Each number is 500 + 40 x the weight over its row's rms, rounded and kept within 0 to 999. Layers, rows and columns count from 0. Numbers have three digits each. The size before them is the row's rms in percent of the matrix's.

# layer 2 attention output (transposed), 128x128, rms 0.288, rows 62-63,125-127, columns 0-127
101:562442503513481512504504484525371484507541400522516498526499564590522464497445532439443526530557559569476556544467548533592481471529471497526512528481516533490470494525465578467514515531535577505524458476459488496506536381480499519459444454539510550494539448494540568504471543500528473504471431481461471539526497509494504475488572576515507492477501443532591516496496495467509485514518
106:477480462512523496466512528494488502525545521507538425558530441480475484505514509537448457512549509423552604577382566462558504480455505473445414465477572465461425519557543512460451568549513555462486534494442535496486463475487467511520564492492505505511536484486426523507541532497515550435471471539453478468459429421524529456486465551526471452536494505448506511466510490543471531526510
089:404531486480482525475499493543521480459440470491473486559469531486475473542518419506552460568453483532516487511507494512502523486501464556516518442419489519491605586466458535531402500446556516490528511521439507521573483489475493449555497520571505516429465503507458521524526468480540562465481549507451452472467569513498466571458477470490517521429544416463475442465520437487508573463503
101:462527542494508511538582520486575518488436576451516530508491445442479560463544464571543466506496459411491449518474519454446510472435570486525472519533499501528512490505558430516475497470460401482497510490571488486486445540443447503501588541522459476531488524457506437526545486480480471493469579505473583508449529477533487488468420499531455507532464542555426498513531532535437529460473
103:515490554426496552502519498518553545456517427515448502495451539510500465526564535506534511458430477523477423376590483509495530507553518499470497538538416531497484483452448435523531468463465431516530463513545488475569543512525538454521421469524482565524465512520503482489546450530464519492499520491504566503579524525548493585547449417519551527479479460528488545560521468494536454495475
# layer 2 attention value, 64x128, rms 0.185, rows 62-63, columns 0-127
096:493526448498469530513491403470430486472491479504456507555548499515571463465482528445525573480414443487538480473499491555449505541447441541444576431570523511423516484557471518507564510527492509521466535512505469513467514563521429493529499515430516500506423485535530479489524524489472522506501533479502375409445460517531466541525462471476521494488525534475504507534483520571584498564536
112:484489504540537468579453511467511493480480516479490600448504566506575465532467417499523471497560488462575499522491459457438458484520470510546542502471454397548473427494525473501526520552422497503522489494535470439442490527427486484479572518411455503486541553520549480477427502430508461493523513461499398527452494510485526491460536491469475505478501554512492460487431537486442510437454
# layer 2 MLP up, 256x128, rms 0.307, rows 0-21, columns 0-127
088:496505482453571476538563504454547532524508529530485487505461476535537515444528531496572403486556507478509472494486508508480598475463560484533470455479457461500483499479582478499470503515496554486531446485560522464497517567513502489505490547512503461546495563436444486498587447553507437537510545610536504494569496459448458543496601570504498451424475520460550488465558501488514477543451
100:420501477581532459592515555480543519398457489474550496560523489506497545474469532455501456532507499509461507471515453471472526504485494455436506445462475442494464550432481483512532511508498491556523486608489469443446512542481496440528546483484531494486574530504525472514441482479533523505513489524507440554410540526475428451449508498451476557533537471501467519494402522550529430466424
090:490566490508529443522559549537446541488499552471507459522533534537484537448579592512500483454518481472464566500459519488458480481472577469550470500508563528503502492512470557508438422481480504453475494502494524526481481469495458475528519524472557446448533430473488547532498490454499454470462381524516512483463515428502514457536560510559497474500491410510478566530425457544452449436413
095:427429467444454519474510460492444504517487510529458448472492461494541604453516462473507479578507529510540502562481476551545503512469501523569439523464415451543538469501479470498466578519504559483529540491532502501475490506437518530449558506490522507537521448567476578534496505504511522587501499463501514423511434541559425490483536530494571458430506541459538549532472411545480527527524
090:489511500508527542512500538493479503478499421480445488494516498486490443486518522490418500425548541491489450528466525536529530535496581446553536424570481477525517579504515455444455491553469515484490451500511503474559476530558509496504559512478530497483430516450456447495505583497406416493494515515532558457479542486495508557511555524497473468485514505394467612447457441597495522531489
098:525575541449519530579431478548502506476495402478552490434562515521572524517445565451464530535463484476510586503527559527484498517504552516495421477501494579513473498508456460482433492518553488524569432440494489499463535513477475482512461463475499467442486551520474563463588482493501519541529473521582496443492479442494525534527502488550525455409540453486510511554566513466510476456533
101:454543514538541483489518474478487464544530514548472553483493552504544520503473499460523476470534496518510593493488507512434544476500452571392507520563374515521494436522484535580568447542531517489469460480506469545454511526526540533556515479468505542524543489503541460499510537470417539458570477468418533492493576459524431558533504563443553470527505494524458514509481476463535564500561
105:508554559457510511505545403513508538524531507476478519493526513505438489407469554422487480531472469451494506508479464477550462473499485477476591469438485496477464523510517567492518562508509521534505493506483551546513542513425442584486488509552479496557530425548480486516551510429550390519496450479490516522491493526417516532496559511552465506588555546501475512438460540444515594487518
099:514520508489548493471564448471498417535488566508493496510454437511525520505454501556466532462574546553483630502489491426505477470440540508498554428487456449498494440496485574566505479576477474478555485466473505441483439478524530554430522467424527546605493509487444519508445475445494511491526525510453544517438497512526466540494554500467507566469487492569480562490499522467525501486530
091:469498539506467482507551586488492462519427536467529561482501525453462512471485537486498567445468557549397526460508469448569566472449491474546546547468471523530523467461496485499557550466481490408546480523472608498513439500535474489506531513550503526472521486504542509561521476507549445500572455489540505464546521525478525583431409486508473563526553420475496516487552499486441509509486
093:567567514493562483549515463504512434468488415544527510449515432501440507477534538517499576535421501498449452486483469581466516546476465434530547480478458454473509487551468499507449519459510479475494556485478522441485482538571433512528460564551489420546527549429523497493480486432570470560493551479516473560511507563426483486513466507469508505529534484534470475477496462486455465444408
104:534493510481553508472520559514466527446500572472551478494455460527503517499410570461423484504520532497464549506438480445569515492456558544495531524524521512513464478492605457598573529495521529536504468470476436476467466548497491507515501438472537555502496454465560490489440528536480437470536446448479542495519519444479481540437498476498503493456486468420476557384510450496533464519436
100:543504535513496540485501488523560504439523478462490600530506479520460503510464434513462577485487511522492486397447410523542519488498547484479568472500499526491468539500471481478396504542520452524466508452487467517485485502565457451517518480462452548486483562469494480461540493511573554536533462501435509348605450469525479557423510548486466491532464493497525520481554484471508474475476
107:462559445457637463526511478438443540478504560491464507524442483534513536460498493513554505473497463539561510501527456589438487554559409472524494470520492478519527508502506466497504468496498495486543469516518464557483468425532588488532524436538507484501566523518446501403469496529565533491556442520531475507514549509484521469516499527489457462524392502431566447548505543527513530528497
102:485481526513470465529463469480466486437511511439458464501519432470491474475540497446574516544541567535507432515555449525473418545497476447404522480537461509524418478463548490462444452559464529524496539441483490449442526461498508489397428516553528513512469457499520483469466479534533531558558456565525424514524481497578489560447547551494502438497511468485479547508546455465494498453497
100:457506503508511490518512508472524514499477548505500467578453505522474433517558540636565478514491517475489482500481474507560520550395520554536458498541481529506478456541441440546529465428520397439551522447493411573519489493531516534517488522504472513572457479460448510465423446532419516491535487601536503476449500441501467490473461512473546506517514440511537506504546516501517490466506
104:461489536451461545500482561462493547512466519527490518589460519527483517508512418501520481478507552487524512412582521493532435442505560505527443520462419510514519485456516524509456489478518511407483453507560511465484461447538514482499578486547495503474530463509510532567495581470564519540507504441475455493524453465541558513529461587465446544556587466458563446537433476558494505521491
087:526462488453470517457462503484446499454494514598456502458470504512573495461474502484508493488513500488531585506453555401475523498454463526479501503547570501543491438457453494439508533493496490536392562483526493439480422461526465538504409568453523478492521526440534454483424500489477460499546527474488517526489534519578452479530568517455490456511494613512514455448513493540462499433521
095:559550538489540486539472500470471526434583489474553541519503502473518455478420524526538536514574466588485508407521527479496447507451474457543518517475451526511537524476516534489591490547489501509501530503465459526528456572514461483402486540563512509489468590461586506477427471580510505470517528498511567496490467462588439573550469547531515481465517522480459468510502502505482496479429
094:419536479441447539504453493557489547408518554450565523494491459535465477450447530499534513520502453524517499514474572488482469498509523474480478465498502472510543447496546450475487510493436449408429488559522568569564583487456530537459551484535436534538551476508532591477539525456501438513498446520570473459486419478477551516536521487482558502484501556496512468523472464528494566545483
094:562474534475513494506483528508377454484499480545542445492457452460469477443494522511539526589508522518450475448448446492478539522482502498508532486478562554507525447444520459450472541507494490512480416506490457444495470501480477496536528565502513471523488493464480514503474489555429481457540452522491572533497437533484423495406503443535436540488517481496499587555629485532493417521515
103:476525490469475504478478472592511545498450464497523457477497437568576494559445538510453513487516532533562501431565486425565472523522470514570561469515477440407424521512509381544487518526547558491462508478524486516494533504538498530517470525479451509485546537526545498436501491466484487491469520546531504498459532470504492455447536473486488465511454506505416423538594480517583556531525
# layer 2 MLP down (transposed), 256x128, rms 0.3, rows 0-21, columns 0-127
098:495491478466525525551460524427523556526477549557525528526498573439486574508476478518465481577502502553451476440501494521518532481510530554506494496505418476609558509487539555518496423516489533564530536510463507487543588520497530417543512487481476415531477486491530517536510459488474501434456573535553576525557449551477457510525448503524469435552477511490549537498511466581496490551456
115:516509553602466469550501469504480470568502535566494470437461454537563527462533490453479496513518521495502483452517493500404543496471423485543585476525490463480536475533509560537522514475564456539456455460533441474495469568537518520510521516512463585611468508498551558558531431524546481504529522458492473523448537524474509472470418512482500463514444561503539413470471459555526478515490
094:487574414512502459522437469516423516508538504466517495420445552492546549470516546502491532475490473461452509467428524513464529537468549520475490563439493571477565483522468512459458491466469545468470567446522579510529511423443469522487510435467560467504487451465461551553548540450527549522522443509538521454486523458513541510520565557478503494505483444538439556544546440549529460452483
091:475501517412563481482497440510482490562571469554506515464512517492567519495565489532552514553511446459499528527553500495448443433513390463579517449460545450460527480486460481592491505484486529561495506470556448538516458484460537595501526460523535507485500533554466494551510462489506452486496505484491511502480489540508442478504473459507516528484508545552596640499467552486468503546514
111:441471484525472511479527449536517533391449512458519455447515507528494509494633503479469533477530549563471534487484469510499440489442522527490507437503441539461440577523406474490461486440484473496429484452525505514539461502492497474519522464524504486537510547474525436510559460470486502510511575489527557487453556448550551576608540469570446450506517552514514539503509525527457519519508
094:470476451492527422472560537542460487514554536513503533530543480580532497555453472531515499481558455520506496570553500447543510402509513506492544553559542479476552527466489527475502477479549390544523541533551476545476561519589540467496531457546571460414433436522518514451532528541500492453477522503463490470472506456554549512502492482507472476570558549502515537474504504424530431499503
105:459525510453511536461486511505494449472516523523545510506441510579575539500452495437537534586475471528497536554498511458386477478491515526486479516522450450526503517530439573536403454523541530564522498527542450523493537533507474509498502548457520433522393415484503519476445535506441447437526485438502478504503554527491479516542471529528462538490577470561420498489517470569536521528476
117:483528508474462507561470550514523471503489494511549431527511419465503505577524511511495442491485420520437559457518484517532518447458549462532492443456508438513500480528487511441468477577483473517474536521497475532540570538472506453462556435456508509497495495550522471574473453468580539550460538492462456509546437492504477437532454447530419576537485475548452486507479511589525422435553
094:446459509505539538556424507571460503569501459628532536490495474459483517514515559464494527522487450567542503537584493519522479437497515503463498495481533455455494479494554498501508568512491462594567510492531510466454548472490486445513566460513520493468551519534463477472491545489500521436466551535420447558590521538477538557385531535496531544517519482439492539498477505452509536507513
094:521508415524452507501469466479442462544490554497484503450504546528540527432565399492491435482611466474524513491525564463494574535508471505535468461534482477478517459536562497395452558540462447461428530506520446503527472537511491433461533527483467514460463470555464533498466520479452466571514473537481503503491511455524452570437462444467428489504512492448504495498465453575527488473526
102:515531507571416395483538539540532473482562494462447561467529499478494488477500477463455475417461503530520513524504425519565524523551477516505532510475515463482439491497508480493490472591458499586520487470502415551527493485534536503490456523485513495437468514519569532553452405499394469521461431475473488509473446566487435441530527404532484490542492457504481458478491487523449482491510
096:492481518526438504544512522521386517405556445544503495467562461521536510494493511521458489512518523491480501508476529522443502451491494471504558456487457421546453450527530463467511519517479580507520472388510473482464573435523521526528500481385484555534474451547463501491488445529496544413481537489477438530485463440499483506553496570518496536493481553522445532508392482507552489464529
098:447432439472528460532511454477530494447517492497476502503483502440550529523519468512433565515436441463503481537546593448490459507488497556500558487510571425489535551483546535435499506581503517454498429474567571446513552547487539471495500560502509527458471417521512514479532529488520464591476513484501507485519563514482524500516520533441581527435504517451576493524446531426469487466458
098:523450503518451558558530399500545468473506413497514535523454437524478524568466508565534530516504463514526468487542556506460523458479492475566548525501533458491566474533545493504532580474525460505572497584459509483480498510533523487488540469492495525493395449496461440557584472510536445472406543551460523522457500437431453530507492502499520487425467515436521497499533461531564504498533
095:433531526508475442475578526528474486556491521437467516464490449444559467453455457560494476433491445538442513525472509556464539514539499479553476521510516493580528515469483448453536491485503456503492514513489502468513485435520580470512544523519516518484384526514493560532468499618564409507489566505511521488510460488467585508504478504523476522465533523521469506451469492408475437485595
084:512502469467474481472453510469491495525492532523467573479576464462547471412503452489479522475516446464462583495518509460530479542475477534483554476519449553483495518567539485521512471470490471540483618533527573497447488493415550478428506555545582528510509529502470588571486482513484458511509428472488485488482526479455517431510420587466500474533472580521527507413500538500458473485463
097:553524542495499445544460526488492522474500530536503557549472460484518504579527522482551545495487519449489556442479547504445519546475522518549526479486516492440546532463424483451512552478488587459514536565498520524486536523494501538580486458516509487590525501491540519448481524486528558551534410578528538512563560538488493409447466480455475505439421482516547535468444532436478508573555
083:537463455523483491459499513483524488514524529532540479420512511468546475527567582533450489554512463515479484489540451496484487499524559549442526532438443482472578426524539531521462492386514556559484558449560514430496553469538469536440538546467537476528484523488504515444559475453512483477446442515511506486559526509549526505560539488466501508474568528468610545524442511522442515447541
104:491553552426444473475539504479408479552455437484443442499509572523497489545459510550504520432494495537467534544507456478424512507547495494546532466484482502491484473457499468518481511525436441566480502557551523503494444456430490515490490491576490517521501537552557551528476464567477536543440505545464513523508563436543468510517513558486474427368490514437516481459478531433470537475528
097:464502552468490546570516555534467551462492453513523533580520468479483499488449537547482526550472398517528487483484544461454545546543494556400466529568452572536578498534514480540468565512486475525444562466451498552482529552473461499465520462421488509433500536460518523471483489530432497508529491536489568549566519533543465522455543441498523506477540533507509521453493533530453509408455
095:513618497486490512532549447515462453503557528500518483528470468477520417425443500483506476547509516495452432493504454571522451476523490487534436510458518502524545451554526470520468565517569477557463596536510460499464505436473490530489479537532498491467526516460572452476500441536519481522372470465501549528513498427489500479456457501413527467461453480548518518419484519548548501516539
104:497501470531510480503453489493516520508488500533530455541492443518463479500514480503480472490563464576482484463507418444497405458470522534571561448516502506412459481448542508497483533481505519506451456527557488451493560520486461462542516525564471458398532582528537537541472460456423471555507511466462519455435539478557490470497487439468535454559549495442473404524562467457566537501524